config = dict(
    d_model=128,
    activation='gelu',
    qk_norm=True,
    init_std_up=0.0644,
    beta2=0.95,
    lr_head=0.00748,
    final_lr_fraction=0.0,
    doc_mask=False,
)
Each number is 500 + 40 x the weight over its row's rms, rounded and kept within 0 to 999. Layers, rows and columns count from 0. Numbers have three digits each. The size before them is the row's rms in percent of the matrix's.

# down: layer 6 MLP down (transposed), 512x128, rms 0.261, rows 169-221, columns 0-127
# up: layer 6 MLP up, 512x128, rms 0.243, rows 170-221, columns 0-127
down169 104:503446525565458500494537533524415463458529533461491546465499517516439558513462379492551535495524469509477431443513506480527526527417506443488538428497404506517454549537478475499580484495373485556509457539518551576531535472521509566521485498463572550477484512503540483501531569554442490492560544484482464452527520498481498523528506539539540507486472525516496440487501524534487459531549
up170 100:510511456490466598460484505478471398486518492532450520525531483502480520400465494545570470489534506389478475526506402405547514525551490541529497435449535524474470487477503456509510551470481438548519448517510539531450535556473455526487472526483464534565443509500496558506471569441472515539473530454533539446442472433558529469517480482484442567476497501467483503495513479419533498524486
down170 105:584522514436539445567476486523493479551433456480483514499483481519491492470499487503521560467490502525515564517444464539490452476489474548505529455527491404422552560481496526533542541472482520574482515496413434505497461484536520549479531507551556471484514412462494525442376511405528468549549473555437512482490573493493444509480512438504501502529444474477511462530481440516552522485464
up171 105:515498487460501478533470507439454494438437494518516530533503496568506457526463515527513481536518528559457550438537564513503556432502466486529470440521521464448510503464484430563578449435493470548491498501528501496470531442486444560485529425495456549432464550481508563494382529461490479558482469514555474458469447466561462546469472501437468531485509501539497545559484504509451561420561
down171 098:514541498544485564501582512474584493566451550507505514470522498422401466495536480391474504470443549485562478525503540501490455512592447456523452489463523462496522473529502455508517531554452487484432494490495536487534514508470517475516512498554507435569506419522437442540522574546514445473504535515471454457475552516448550546491480465551469487525483422477500476457510530460524503504410
up172 092:500511501434490496537504486514522576476543431589501577523455471488519521509482463502569513488479484510536486512438541378606506553445557476472522468478553503472495486519526538488513469453533537523405480508522516461472509519468460434477576466512487523437529537442483498537476527497506438488504489511493480493485497546454529570456529477452531474409474447516526537516492561444529512395435
down172 090:463457476514518459538486477488413435498556548512451493460536563462419577509485492530496495505493566584527496536533528486467439492474458519563525409539535522430525514481453438491428522494468522506479511483459502540524601486492511478489487465476488438520486495466531546517536479503502486424478464550511531419485488472569456509470498465487450494482548637462482533481502535583514469542508
up173 097:521537501543541527537523509578585437501498492514480488480504618516483521517476554518494471529490472471459502510512573584517484473530489456410499518517545537549494516492484533460512506491553451557476477511424469571486497442504569439479513559491404478499474474526525504522497520548495578517551554538423491480453522546512444555471477493454509511511460466516506485448487594431549524533586
down173 089:503476505460548526474387554484507519467498527537509543493450532487549488448429514469513487471493494503462515511488488578456493535439421493521493519492490533464551484461502547499539496544441564538551440472588465506537547541548532505490494478465505521496476487483515454495540434376521475553532452434545536512481441546511554552542543509576406474518503509552516497426503460436534521559490
up174 096:514546581588511451450519536481571460480485530451467415499517540517465490407549465509586535453484477499497479502463516579491491530572527503562527475512476519595512529523452559469464453505453462469542481502469535512508515554508445504525539498482501585407453454468478519519493486480495473476498542521545462478466447543514470449524459478500440543476504473484541445577503466540532602502503
down174 096:535528435535453545569497545499534459428519472507503510556482455495462538487459510471478479501506463594470530492450501473473502453511432444522575509445440526563593540480532468498532449502509559498472507509487432505514478465490482565544547559460498510483546548498536462581446459514475446483522541518478499568458516418509526534552487406534526585584506452544455481502502451468504480512482
up175 103:452516592501455588529512461484519578490559610560500564488485438500474385500494481500570451486457533484566445467486432451484488514492527468476510492511498509511503479475430461488483466543461419511513439467470507476548563426491469492577482592471490525531451474494495482490472538488434496511524560425466528458441494517502527454504532483487529577468494439501461515511514518522509488474511
down175 087:520498536468496482546497478484564410530495484546525459503518522487481493573504435635490510479480510496441525497480541478443430479518440534521459550496536427509517440540510574499492501424490552493476530582525477500449475546511484569459482473537533441464569507443507517482403501523452481527493494471523437430544527476549534495539485410452494480536526482546477531546451524451455491478533
up176 106:500472496569603494478480524560532483560518540567499468453479480417518531505515508509570480516484473527484451539522504612604508541485485482454485499604504525454477461554477433550472424464493568493429494526518528520512524486455544471479478450512483451492503535531489468524465441519482511500514538516568576477556562496544475546584479521519573542521477494536523577520461474518508519511495
down176 098:539495541498458494481508558521438478469558486491497458450493505528498537550586482442473496490485499476519538415536488454470461545457518491535496496457493531525483498569457524500574501602531558593551489483470520522456465548527443539466480547464533599529534489443533594534440477499573531484531473491444467568467452521468532537448473454457466441469554513522495487513500588523516512526464
up177 105:558510515542506508517470509542467522531511478542486485418557512459533536492493486531546529503482395554501480464534462397447507473496466488518514496487439514546534502504468483485456470372442527523509465450517509487516542457508468437543492476507469509536558469547488525420457551510488396580478506536472513505499499457496603553476496580542432490517459415534483525536524453486543476529471
down177 104:553526455452477512496494419499446559481486481478501471451543502496464547521437528470507497526497486551491612520542531547473539552567535480507530509480545542389452559535507480475495543595476479528480561526557522509461472506494449486494406547461465484474539516473455554570511494468461506461544460461546572539519506445544506434528500451509531520443519467537487457524517526542459573536560
up178 105:535536565482493581515498508526485524475466462519477485472509484436495503474500445554557509487473542607528439543491486537512491472481459455476543539546493502475506516518474526592463494567528480556541523423484541455468451525466545545510494512555530490514527461499562549502485491489465537504483442533489460480531491395526461535486504416483499557475575546496543486375512449457439515522403
down178 101:468515419588459459415477563489523490437454471446562546524525494478493478509532463431529425522499483449440474508478493529466429516510567444493461439512509543474517545509450488509528505468446538570515514595451525513537495536458494403488516491492476489514499448468531464435585442519513478447563521474452512434471482499539538511496491477472517493613530542528514490516549510557510511522479
up179 103:523496555558453435506555560529522515409490498466491570509497460480452583514622517465451500514505491493528495530520452554510526500587527565562482529461530500514468543479490484426521563545541453444529488439553525493470498452502481499512550442495497491460462559423475508583454426504548481539504486502489512499528457440503483502562530494473475559437502472480478527463560535461556471490444
down179 095:455516496433524505508514464497457421496471487523503469467451453539450507553509483565477511533454554576523510490435495576488494521428490515445498471527548477522554480441514508535468472470499418479485504435504524466474555485559424422426536514465505437521566440435520504490520488468428490541501581415429498502519507522451440490574456525467445533478501433544544487547480503521478500476534
up180 096:552489443547511414473516525503450494462450501518576491414450467443564482451453451478546492518481544437506512456504537477485512518486509537480556454527528507480523506479529485407436472487548530482523480458507510497555458554516454455474579550581562510470428542426496517474458549549537501543503521512510529511454593474497573518526519458463488480539473481544531537503444493555536437500422
down180 096:540461468454584525563506502469562528457511504509475535473547516468524436461574549478461458483487455559441488498452403506502475534475430483503524621538485556475518463499573510473491389536494499437453488501495473508506502492478442509489566557501480503442495484628484531489513430463492461493554506474490503520504570498516470510460518466507498480493479463517503522509512482470503438509385
up181 105:514550588480527440509426485492487509522481544484524523395585482490516492471490529518451456515475466536520466440522517521551532531481517471452529470559510491535514428464458514526474467546511517518503563529510478494503608469499546484442469524536591513494437449555465495539530540443475493493514489539543530482614535563542498567517464449433449454458544518484519553541494544447554464518497
down181 088:488496532523510596438543486552474452579506449502449449457548538550486515489469511520541571497586436463509459502459526454518576457467515518428511507520561484575496517488438490507505544445550481517512465473465493475528507536457482425474579501510564458536489511464502478495505616525547478522448491405476471524518549471538435467550512548496546526473540515474491523441494474497491481446437
up182 105:527431470425479488438526587489444477493445482500429444476465551465530519497443560509462435475519455429486420491518484500495558479502505478459419482479463471550497511462468503533557524471480509476445489483452500459494482552487481526578514494423569490529489473482486448504551485526457485470479433565421476455442404413499527509527517491442446510438532499460540478475528537555492539508509
down182 089:438489470464457500474457471524534467471465513473536517459538605476479480554523430530499522498495527480521467562424548485499411515486525564565487522487587529503428399515497559480569530495506455546559427564496499518472484513524479484496438488443466480480546486480487498445542468429454510484547523528443550590504497488503565494456466521499496464464545545476489461521502462500443525557572
up183 100:438483539519486445486507584500503515517489495521489536490501521553464484440467495501553475471487549527522487437553436477499468501500437508515448566489454461518533500568467542406525481415530535560460522496469545502410504493439528495462510558528524562557492484529565431526512467442468548486437505550615488503510461488442402455510527470505429513487569520480471452522502502494502506428509
down183 109:490517539575514503548457572501433563561521566509500477558457468542427479456499524431505500465510553516470440529480514560475507462474512533570428406495550515474520474554521538483516483504515537534519526498527505517467512518453501473530499565581462545472516609484555470465489481451530532517520488468478488502490410460560562495510479497511436519580510531528501509486385418517486493474520
up184 098:487463535525562529479557523522587530536535524555490537490479561550442507523567549500478467505496449543446529529446467489540385534506432479523446465474544532490495485418501522507562452515482541479483514470412474520479438531513478521513539546518485498498492529403544492574475486584524475455484558522524460474491555532505500502527452474507539511578426480574479479456493475568442476529467
down184 099:584516518521527454467434471528467484458491426477494427494511455522486524559529537467469509438509498551466535491503499540439506428461467514484509500528497496420506522518445508496548499500587515500434541520501485598498435497529543520455550559420489503456442589550438559504476487523547483493508459538537545542522544450442504487485446503494523514469489427411505429547513475441471518494566
up185 110:518511548525531464479485563438518489517487528524487508485484459453473416491428488526518464525421527390525421435503473494568525505424482512471522509483470523511434477530530462552479575484548564486528509480445481531461598560537572475514432571560474445543493542597480483501520494479540524462522488518489480578524484489471496522505452495493476473461480516438532509414492538548495465476541
down185 107:552494548545487481479493515521511507489546521456515459463441565505480513523508527557488484510553545496467394511534504480571522466513481454581502459521445575458487434592491532504522508475524559459519447532487468480463537434493442538456504555555439461501493490497421532513542468481499538488464454502513480579494491489487404500541553414548516510479462517484444421413508462573510544485516
up186 095:455531484468566498505476498482523512496566535481466412503527559507444501514544514481483499430505489539590430532465566495541497554497555418470487498496506574470532510522479544482530486515509491539508542584530493464463498534519476539476477453505492550468474503546545473473425487554510510509504471449481508425478491441456489514501531571500488492459463444455559441581407604552508555416496
down186 091:561522516482484503503485472490493476424484480478479497539505489528567490477461505600545424500594478506478566534452458537525550543468499529574486539549441428449571454500524459436443508437522549486542508410470575478475506511494470451507517500571497483501486445483468510521544511455508480464603495458553515466506466515551500498578470415487533448484486452502458510431485520496507543557508
up187 108:504532419494499491489576566470509476462483531553509507430509597580478446480467493511457512468512537499501491434475515573501540514535494439504599490502449553407460515591456555445528550500447520499555488506526492515486504499470452534456512528513502522531527533517504516558498533532522456496501536498467481564472422457534513542479514495485565567475481506457524525533564527563608545435494
down187 098:480495538485525496523567492490487544563545482448515557497491424521558561446524572541521489519443466449489578467529461537480454484465511489499588424490530472453494433459521524477530467542476437449528498584466550508512511460559550481486444431523528476564450415470527536525509496586483529453596563510519481528550499563492453478495507526537469496506536530566502534468491470524491546526478
up188 100:502476467498425494475547433460549485445502525476481473523499510402502464478516458551530572505492448417444525525540490519456496559499483490485529472488501508429527479543438505493542472462468466526490488545486500487474542550511537383486544462531513553445501523487526498547490530489517515501499440561487572485509503425426510537400460403502430509518505480537422493484487448568442464537447
down188 099:502527497512477426490485498506445561521449449508531477498459446488472494514512494435538480506570478502493500416405498514477500492527509465486470532462525498448495515527479474503419487471536555493491566551509409597424440519474478459506493592533515470515538481440534529470557468564532469494504501440542553530491459415507523414490499521521469514488449427467519563547465578477454500435471
up189 106:450486508492459453468469567484501520512486504481569461535485528532540537513506496491486504549487524486515442474551437490503529442491511485471517628568481545531535496522585553529494480461384513494575571470424497570456566539538490475460531474517455492509540501573530525477549526544497515485575458510520461414534479474589539542500538506426513571512512502521535499488513521474519557468541
down189 092:547568522475504550432490493435459488576476530454502554508485529481484480506638596532506515468512555444496481442532425469504498539409449539535560459476493496556474558477539547537475443486459480478523495461509468445536483471503485541487559513456499461503517448516562531555515498535437489572443492559530523458477558489511473531494455529547552521523472455473514535461502545488464547438507
up190 099:514495493496488494411518567569504517478522540507490475545493536490487468455491525486511486505476444518518555556500589489531537561496530554506568477497468453479525484500483642464497532537486440423607505451493543423511488497503480489514417484502498511518526531517557520476404545464472414489488503516434556494496533504464502488562539510449535503541417545607462494507483498488484510499463
down190 096:472469531435465460533437490470450555547389473459543419587470501526424474475513464476483456360526497525490495471544548466480496466469472508555501450447510485515510499474595526512547492488551462509528531473523474511473516513553473508516487416515512507519439454496456517496485537450529515536456484501510575539529512526471490487576491533513511511597444462555531520505534569523436497527513
up191 110:454488448564495477524483548498524499508479508508553533443440483540465530519512477524517519505362529579512532462506516496545492583449525474527515512530471442441515404460456485520450502476528531518481493439480444505527577511515572515497564508524523518463491542534540529538434492544501495444464459488492621520502529542500543523485512490426517513450576458427509496407511549489482503455465
down191 105:421545462550494503568467459459478585566539525563561499510548553495499493478431536464472480528564495458528477456445489509523464503488590498475534437512475464535507447472594457428526524522454421521509461441441480446464491508440507516487584485548509531482555408493524528495456472540554481526489441451491426497541476479533460502538509529459537463503525571491506507472484460523494525544505
up192 094:420522453559470518543540479557500571541556465396459520426503503548455501500518470506499475495447509458501475458513530447591549453519507478536465518509534428501565504452514497532462534506475461462497545533507534477543506482526505528534523516512523438519392554550582436474513445466503510541493526465514433533487506475497518468529503558590447513490466542469476485570530526517587504443452
down192 097:557472514511469466580493490528515554529496496556511475490513454499520516520486510557492512602589489495481521506479522533471538467537445545512531432420502584552550530501542466564474552443529537492502512536459508475479477438494515505539531518461465553464473502511430458559464471490414515533445533491555499442516545434537461507562503475508558559530502434440542497425541517470468472539405
up193 094:467588553497485474499458509523564574509447445392557474504493451483461436545566583471565576467495478501537464435457448538531548473435527571517518481507501470513531479525455554507500481526548525476482506527483477552536468474545444535514487474479570550520405514462444499515523484455546547501540468476535491484542479507535473514500443486414471416477491517478499521446516531470558503535511
down193 087:544514505472513526469480511448396483470550543485527503476525508554525454518483488418517488535567499479486465577517524538538554461505563519510553528503551496528544535484521526504472505460513487554571537503548405428526581505554570529433460499420505406471457466528525531505525563517477499548493520516477495463467451481431495512630469527557492516484495553477510556561524530514510519514478
up194 105:560507493485456520556575526515556459541541479573509477563538446445534527495495516503450485570508477460539482569501536492462528544586512519543540435406509480507453491506566519511479459514504475496500437488432508481481496499532528490527505437563517530519435459437530562439465552519512444555456405596562505490506495521504497505528500486521406456511513408525474529470493475522530535472477
down194 098:487513547492535475529528523533492498538474511542519501461538536454456580497485571455511406519454489439553475579581468478466486505560587516518550545460437559505468458531515480509515508495540421457496495524459536491497457532497548513512531526504512483539519493477401474493484493452437437512518544509536471572475577437542503465518505432488520539431497545516496505521457557533399434450511
up195 111:524475432573471430470487444510534483527505525448482531520500447505368527511397514484473488555540512511448471478540511500532478485545513484539540536419508479512494481513502454546469571516550571517474542486536443542480494507461528438494538499463432508576450479442524618485499528529519525495515521579460501491516485449425502526544500494502539479457503481466503536534444459440483563503428
down195 109:495501543532486557514501520456426444534535470506511448429475545456578482440483477516422446503549496526497559526424423534571543526498542459475498484528478512458519544532531490475534543495508515493519526476460537564475506501490520507478520477492496497448433521543494359468526508499441599486462533466488421468465501530479538466475445497479450507387577480529531543507453465511528464515503
up196 102:495518485526538485412435470460483590451426544581486492497542490436489457473548440488558476550487438490467491485528472475449539538527429527461498533455527481494510522496474451475503495444510548506465536545395502503456434493433498467454507504510546514431503519446471551534525494495510447480570467477437525459567551546465519472530512520499465600491503551501555507437505478420535523469509
down196 097:518529468489564509520475433505500526451453481570500496527529519507516516522504478516490539511555535523506462447520474463481526453494478503571506452552451519462443531535503440530517441525446497502438515540511511430471527495415403498489408458529495487485508558485499493501541497450439512483473482501461403420497494534552543477535517393481570602439501491486485550429437428457503493469516
up197 092:473453507524451478468512507529446457521513475470442490481461482526524487577422472538548505520471554497448495516504477497432486520515477536554547519485559447487415490567513528555570491564499450490572515462525510459496508555514467497479541552581538504443464512610564469426444493441479458503503500590469440489488428513477470481515524522495431515522480551581490522491465497569551489545522
down197 100:435463472546478475500476500499608538498473438531513495518524537554534478546498531460580495426467466525410553524514428464420491522484466449469548468487509482564495440443501540523511466475520558477518492489434513495516538465561431397570493460473540477518498450432540453496517508538537528448539537523447537552505437495490552517453530464474480470575466491491516487454485514510534434549476
up198 104:537489544483439539521468534454532363505430516430506527448522507453485517481491523530498530468463579552498414505498549611478539518460466483550504488517566529462523517526491480525520568452494593466473530516522551508510504542489407495445506479442497488427494502465454556483516535532525528564477476482488438471467496523508459494440563455448532533466486524499511516500534492413509480443464
down198 101:454545485552523494506465466511564488575499486600559500477486484448499456499482408431461458528571467536534545577515537431484514508469494469591540434463477457481460539488489513480419477429518447519508550460482472473548469506448475498513543507444529530528494528455529489508486466511526479478449493512434434473568521477518530453484419439519408442499536512452526532492496512499498517582514
up199 106:527433555438566517418533480604546474477478490480479500580517525494392527457579516539504591559460486500486602510531491567491512501564549492511470436529542538459453549505486442475529552479467539464463536509497478537502523564495539502475500544536463551540478459475487465493474495450503486491447574540570505508484558519484457495576477493484509515525494463549484504441494491504450547504544
down199 111:467466507529517518399466494497606581486549451510573558508499412439480524479484530491560461501481528471526611528530590482556488501511594532494520549437491442453530461481472459530559521459484488516483487500474512526431489495491489521499493504532449549544492504530534473477503408519471555406574498518545502589482505496472461493508462531560516528500461473451529480501463487502519483513467
up200 097:541542441491551547489519516490541495554492487451549541468478552430542503523471437523477520482480545498469477498523543491520549486558527457429523532560502473425530493542495422491573503532496476430435558496440521471500522439493454427579509489486551518506530516498492531507433485482490437490555392447497449506517533400437475494496515512469448478461513513520511568474475578501544586488490
down200 096:555501520442498499540465456522485483495590515489481522522442512488460546468527489562514471486478505530560475533536465423501487467528392440547457526435430527507423490543508557499535515453441541497510487488538499527595481540455494498507470462499492524510522416462521517462454504573461573484490567506462437463387523518513539511518475463471533483550504496516512431473556550455522496536585
up201 101:468520447571509480483536551490544503539525458465502583551516525497543525504508545530470489507493486515501461471464475510551483462440531481447478522521527553471534511485536503491519490471538514440458490461415527553514524470480525609461564550573509456529517501459500510503529487513545434600517512544508538425613508548430576537561498514519578531512425521452507436483510530464534558531461
down201 097:569540487446512500540435551507483457571550498497522458489499521564476552512554492465520541471556485572516467466417485487442503544480472502471522511517509477502575522498538469519498459442523463489486460459516536536476455454549470526547495553482499463540434562475515485527500511514585469508521525594519466521498494611551466487487485518505415587542461445526409491452503472446569505504433
up202 098:509536561523507567494418498555466532527522488457494529497450510518460448475494458470454541453590518491506413526486517504448542456510428510530506513567445560527579494567533511514497545478523505498548478518457518547446448490494511492543487479511507449508561447466522533390484491498476579509465466488455525448511532496501535560474542389559464522538426483520459571516465438504508552469495
down202 090:492502529498524544453481432472438520485501493444515563544524464564513529443510449477475539508471490527489475518457524527526471461469438436493528466527443505529482527451492491462462574511425505502418504457499587428565483480532540465502486413483502542501487540530539567446474503447566520534492500426441467411466486459488513526460475583422482543531494557497581541501500449441480464480480
up203 107:489529511512418452514547571418555592490487542491436537482528577469481513469520470516478554588566541458455511508540444487482512448468565502532518478514522575455531490571504472469505520525494435510530483472485514505481461435526466466441530513490519578472544478504569534496559484485552467391496521505439480455428523470505513466497484519480420499472539442457449513463502525529487441541486
down203 094:569459529545469515514481517478436438524490540468481524513486511476398443520550499543428461537526521528481511393523561535475510508578553464547522524449497535474418484512514468540501503570525419482530493483457463503445493498508510529507494508475465465512487449465414519449499566523486432496506500405437480490492470480502471518507471456475499465379514550580500502500496480438535528528430
up204 099:505485537518567551457508557478534572507420461486567551434537515497536434456419505559535468533565495471483435493579510461488484517583560482491474488538533565560436440473506440505497468523481539515467467419433502523459482492512495575519477526473543465506432498534558519473541495543474568578505458540525511512558479502543538507494513480508488448566466485465463530507508525446481533454543
down204 096:451496477507566436551561500518441452475555458481554533467475563461488447523465528480483481558459545572515448530498489476476453460488500475453478484490543551550573536515549497466528487465540494559474476506466507410430576485504508453553541495518483570512567523511452513437537515464479466510444522480584497475527440573525583560479474504500507555597509474505485505501514469534504555520566
up205 099:467490531474545458485469492535471497546498488541478492556487556436429451447451498512508452564489541561518528434512471479522486473516519452526494529541463518526518487561467488440567427509438501473505374510470482513492491577473483513480425487480444464485532483433542536570574455529460481520539505533490514475587525494479496539439513505452443419507429518510477566530428514540549516486440
down205 105:484508443456529498512566476591487454467479537484471534544515451522518471524454519492551492446521577485497555520480484503488524578473439571463567514533489522496461436476544530500499558474504500556491483527514618449570498473560565497519513474445526516484476512490457552506519519484531499521461480464550466561530466565426497450461463470522517463558486490482453495571552416520512478595425
up206 104:430475570501522507559495500445527528484568472463584490439502517519524532535600538572454528486519454550522445534538556554504489502515512523530603544601495486496527452514484492474413589498504590433442498516467499535506504490470435527550561465498478512465489523509492547549439515503516556467495477465486537567500455539482516513466516473482475497485434510514484592531486514522511461541470
down206 098:522490512478564441493412547495416516555511421464477554477501526490483523535493488433513471525488457490467505570477492477489542529525485441516442455383492525501500487441492567502465444514516559469515512492543494588509490513449537491562467485510554516468487489500525479475483543523487391511572536498448462494498516604512480532436480468395550485486491535457468446506471441467515478519560
up207 102:498537493544490486575528435486536526540505556441452577585561494524470451501472510444478509516557500513501524485511493467519506492543533506510493554489497511451519441496458505477505556505387528502471459536440491543525546539465503569408548500483478519517477471503497533475475489577469452466552438402432588551490536548606513451511500511476497506511504497506582499546506430525515441496531
down207 106:522461415488481505431495518536517549512519494542598445496459511516562535467526482483504505497397475525573493549467524474494477494437509569480420396532500493479535573486571515512422443486558460516483504505562507526500549450526470438547441521469488532564492521538519506524580508565495521437445452476485475493464553545493472503508464480486442464533498487503549490530462559576516482510454
up208 099:460551491479502536534445444501511547557437487494465466475553470534526511422509442611481471550515472516472532515456529485484453465511527468561405480474511467506467450473559560409513480478481477563530514519511566481464543421544492564462547533557536473460475468493539571483495493517515465514543575580455486481443462483519553555471474482499469475384488516488501494526505543461514510540492
down208 092:525461446525531546474471502448416481417482513542502512455452476525530535451512508448466408587484481464548548536471514510499591548501460543417442425502523488505506551512476497544513457490490485515495549548486575551540524465574503499431511495500523454477526537532478532565454420535544517466474507597475473469537548539469567500532475485517477559481472451441531539484533489537498522497443
up209 095:498463525472490557460593527468512453470524440519503503515433486491503509422499457468512532482383558512438533462494508468459539531408463465533464520494491483465469489502465451461473508498477445523510443443506591543438553524495512473489508524484494458479522511467495499428541459516501345561447534504558512437480502481465559506546532476550494493529484488447475523517515404488496474450504
down209 097:491448537515516506476402408509515496533540477527487506440519466538420558467468577466466495459596417485563436522564565494496576514527494531498500478540531516536493530505539493497535458492497478479495477467563464521540484550533530506500520466427544475415495543602460456567491539512484517448541543497479497492478533458533481533469536498468545503529595579478506510441521484525524482549466
up210 108:472561537523516504463453469488488501418473479573495505511497548584585528518522459463450542491507465450466487452539548562523562449460476497497545520515446428438533512504467479491481511486516501453462530528406473559551512467475508479487485520394519500435470495491494544549528525483438485509533485389551582554492495515483511488472524513445518513538496460485503457580477499452592508560451
down210 103:519491463534449564470505522475534529469498464530464500482515561588489460525498446464517515583538525522481507532506411501460549516530388527555507426541484479500456503517507569461573483571477511477483492528550478495492459529550527508574542495461483455530427480502531450417507504451487498494550434497479583546538512478478515542514564466475478459507496530559543389523523470479524420493534
up211 097:455534513464436529551548462521524501424459466425503473496523413510507518488427565545491525571467458496500468519465519488524495558542588532475531513507550497526547417508527465564473478519444509497490493523508486571571607566526556508493549441512553509505473499474512497516499514524427526438547460516514478538455444452507552500491432502527493467529564527477519473571482548546516582447506
down211 100:481536574458445523459487510476471563536497517551491489560497494534533519489572480489518526541455518417521449527515509535503503530468509450508553540505522479425551462494504470497583469538478516532540589507539481528550486439527448486524488524487510493470480623483541564461527476583458462445416476494532510529496539542512468548563546425482527503488507502493437477459529489455578410440530
up212 102:436507503508498496497483545531575538457484444540491518495482499490513573573442446507505432486510477569477468573528448469521503522489502467490433563514510526428493435516517490511519497499539523476450496547423489442461467473602513410530535561421461516471523490541511473517498506489502519519523457534460472414438449533529461571518565502434573506507417500511459515473512484515418523451462
down212 099:550537513510452461536544535482566506499520480543502475565476486509460556476444446471557465451499520501474494558463543500485509469563566501546490530469497509489485480531486457525479507476567483469493441445511498504479456494495545524433536504488388419590517456526450538481579529523470479460506544516473438586514475478532549500548528470458531535600576522518426517548563561534468524446480
up213 105:536487564532508510549543511576503512439489502544462471467483525394469497480524500501539562418509483452530499507527428498487436476517527478545449479482460491495449495462510472502522441494564479489487484439572468481468521510523541559478503522475479620519535539450497480453412480477467449516567558491531461397407512447521501513545426477489495474465514514474529460462553498485581506468452
down213 098:477528465536432547475479564520457507487502526506501458461517512503521475433533486460481537513583552408505506493465442440475510511486515480416511549503493491548528494538544672447543491469480499461480535521482574468499482535555501519594488523448464548499466547495473485522487404516527466528485502446456501459473502502437518431534458509508501496456442506544496412518511468466522529432518
up214 102:471561521537494521510453510494469490535469485518537426535548527494585540520551551422461457509475558461506532503566454443445552493549531573512480513466547525527518486525541492461540611462491537480504510513495495517504458607509517537549539470436482457500511496446567455567487484483518485477460427424525559458486491464448523542484462509374522537548537483501515506498466492499515441455481
down214 105:476487531442457481458530476534499471467489435484479501452587497481472552474554499501518423575489487473480551538470484488447413508584492470453563547484470481558535470543511512546430512479546427479481470533491473481583460520476462472572482541514516480508570488438493459587429544450457504517510440550515474451524526448437479504505512547490524525545496524543569512457514563421528539492485
up215 093:493465464483474544502489508453477452523442532447495503412500504471547493548498479492454539579495455533566458464444482472567509495484480503476512443449520515429551467399440459533448531540472503466487466477455518472466450502448515468477577508546556460463437470465497499563497505536505512534476462595450471477520534543538540504576431596478435554445445496487527477465487512468463493526458
down215 091:437525520610509491541471453586439508501516477552499453528476500492453538452419487459449482469575578514478561506528513528480491504486486446506446481462520527491478516495527527567478483497553452477527491497492482496512491561554508517500520490578498518590469524525550446462543595447450505479478433545427502552492438453468517433540520475470453540473506444473452527485516505437419550482476
up216 090:510448516547500472528481481449479418393540494435522517459522545598529462452479471517562506510476518475477517448522496488525560518524498530494457513569489494508474510425514525509491497503550468491517542482438536509440518522481512473533454404484489500480473455505490567484499483412414486481484470577458462554406497451549488550489460515442476484510451456532511464509477457524467492594600
down216 091:475505495543495500517489514471455470536419461499505554465517462502499488584492553490431491461552445474467483510501522509484526450537438428518521474428501527405497552488513474521496439507480491524598540519462481517495445534481447432423535441449546499474492420407441439530447508485530484524505532520571550550535483532427447413538473455493508485525517467547479450550471482454526476483502
up217 091:466455502585511501399455494551461520498530488461498502461471484522508477457556513466454556471505477483528551515487438514623538536548552491490537441493550557511541472571459479563438538439525506520458526547499493536455471522570440522445480497508497460491493432465467548476481541442470502478532451430476527568498584487508498497498544489476486457442475480542481494525425406518483514493563
down217 087:495500423475535416532565504487497467515568460478486469557584546494525452448458485533509545472502494472542499447521552579499516457454520478516527603516402491503550506480504488427519524521459513488449447416507542454535471535461559459561477507532472531514513490511524510470561483605522422529461583505470483420463473486498529499403477539484483500528522472530543472516520512480493498459514
up218 105:394505556485430503478511450539524448486485457528479502540532535507433450521483478552515508477442492475452524440476509535424473528450513459579509429414547452532542539539545526497514457442460487515551507510427547584495441460450523479470533444482509532502536547465483508450454464468503459549560471493480553509477519509486419527602508453484485497445491508449492499464546491446516494487567
down218 105:509543507484514542486466484545449561450540482497481524433387476476484476420515530505522498467469493435510549499556466498566450519511569537485453491486577468474521524560499491548438501561546512494508450541481469417541444502515499496512399489466525495436488557492529429541531516502474521439528496521563501482535560533527509436478457394551483425491455501448527505473508526534497551483441
up219 110:573475578545502477518498505581520513433488488429526566500479463409433523482493507491469558590441554540483496501441456492481500461526514524477529449575496458437460519526447530505479528501508557482470527525560480530490508546519546510500449578450437525481446484468452536497478539465454495566549510439448471524482497470505511500480456525561537468486485535586549476533482556495410441532482
down219 116:493516451454568496523540526540529515523477471454506494484477564482365538518484538496522533471517514506523501518494470502521575524536485558516511468567569449532565455458440541505576500475519546507492475474467456430445466531511438493474484572530491492533514462549518451494565503474485541477576468511475521497496423475572518494472531484491616518603515502507494498421529444532549546523461
up220 100:524521509571484502510566507451510500466458493562445483508542558481537552522542482472464495487404460443542498547458484449495515469391518535473532493499473498484506572648472509498517564461539425518558559505498560516494498470491515514490502476536557471524538497567470467481495541474529458558475551489487549459495552501462528530581488450527515477498433428495508531448467432430465492513493
down220 106:458473513518497531530569493516474516466522528520531525432491544574479562536482583498513439495487522545522457469575490493589551561493476494454462506524425493564435437533473546516516449510558454502585487500491528506463476464505515456515510474479490504536555403519494591423494486499460475492627495577464476487545501428517474497511474488560535543522489446496479546527545526490514488450529
up221 103:501537521529546459422461452529485459463536514509537542477526467532482519531390531515434525541553597508568494517508583471534492549518424520535528494553438548484553510480508479551548484540553534447527492461470529501534567568552461526535498534561526485589460498452582504495516497504538544531500450459479456485508488467536554590473486459486536551463509540490544472520548475552545507519503
down221 092:461588513437556445450523496497447495467502560505481579485515545500480588502558471489450492581466560475515479536538461516447519407551472506516472507499491547450562480536436493541520506521528467503501467511543469501485483518515570440557494494480591502472463555534452423510494506487506510486496496422482480545527498517499532449457539569519508488491582530459447505443433502488444514523606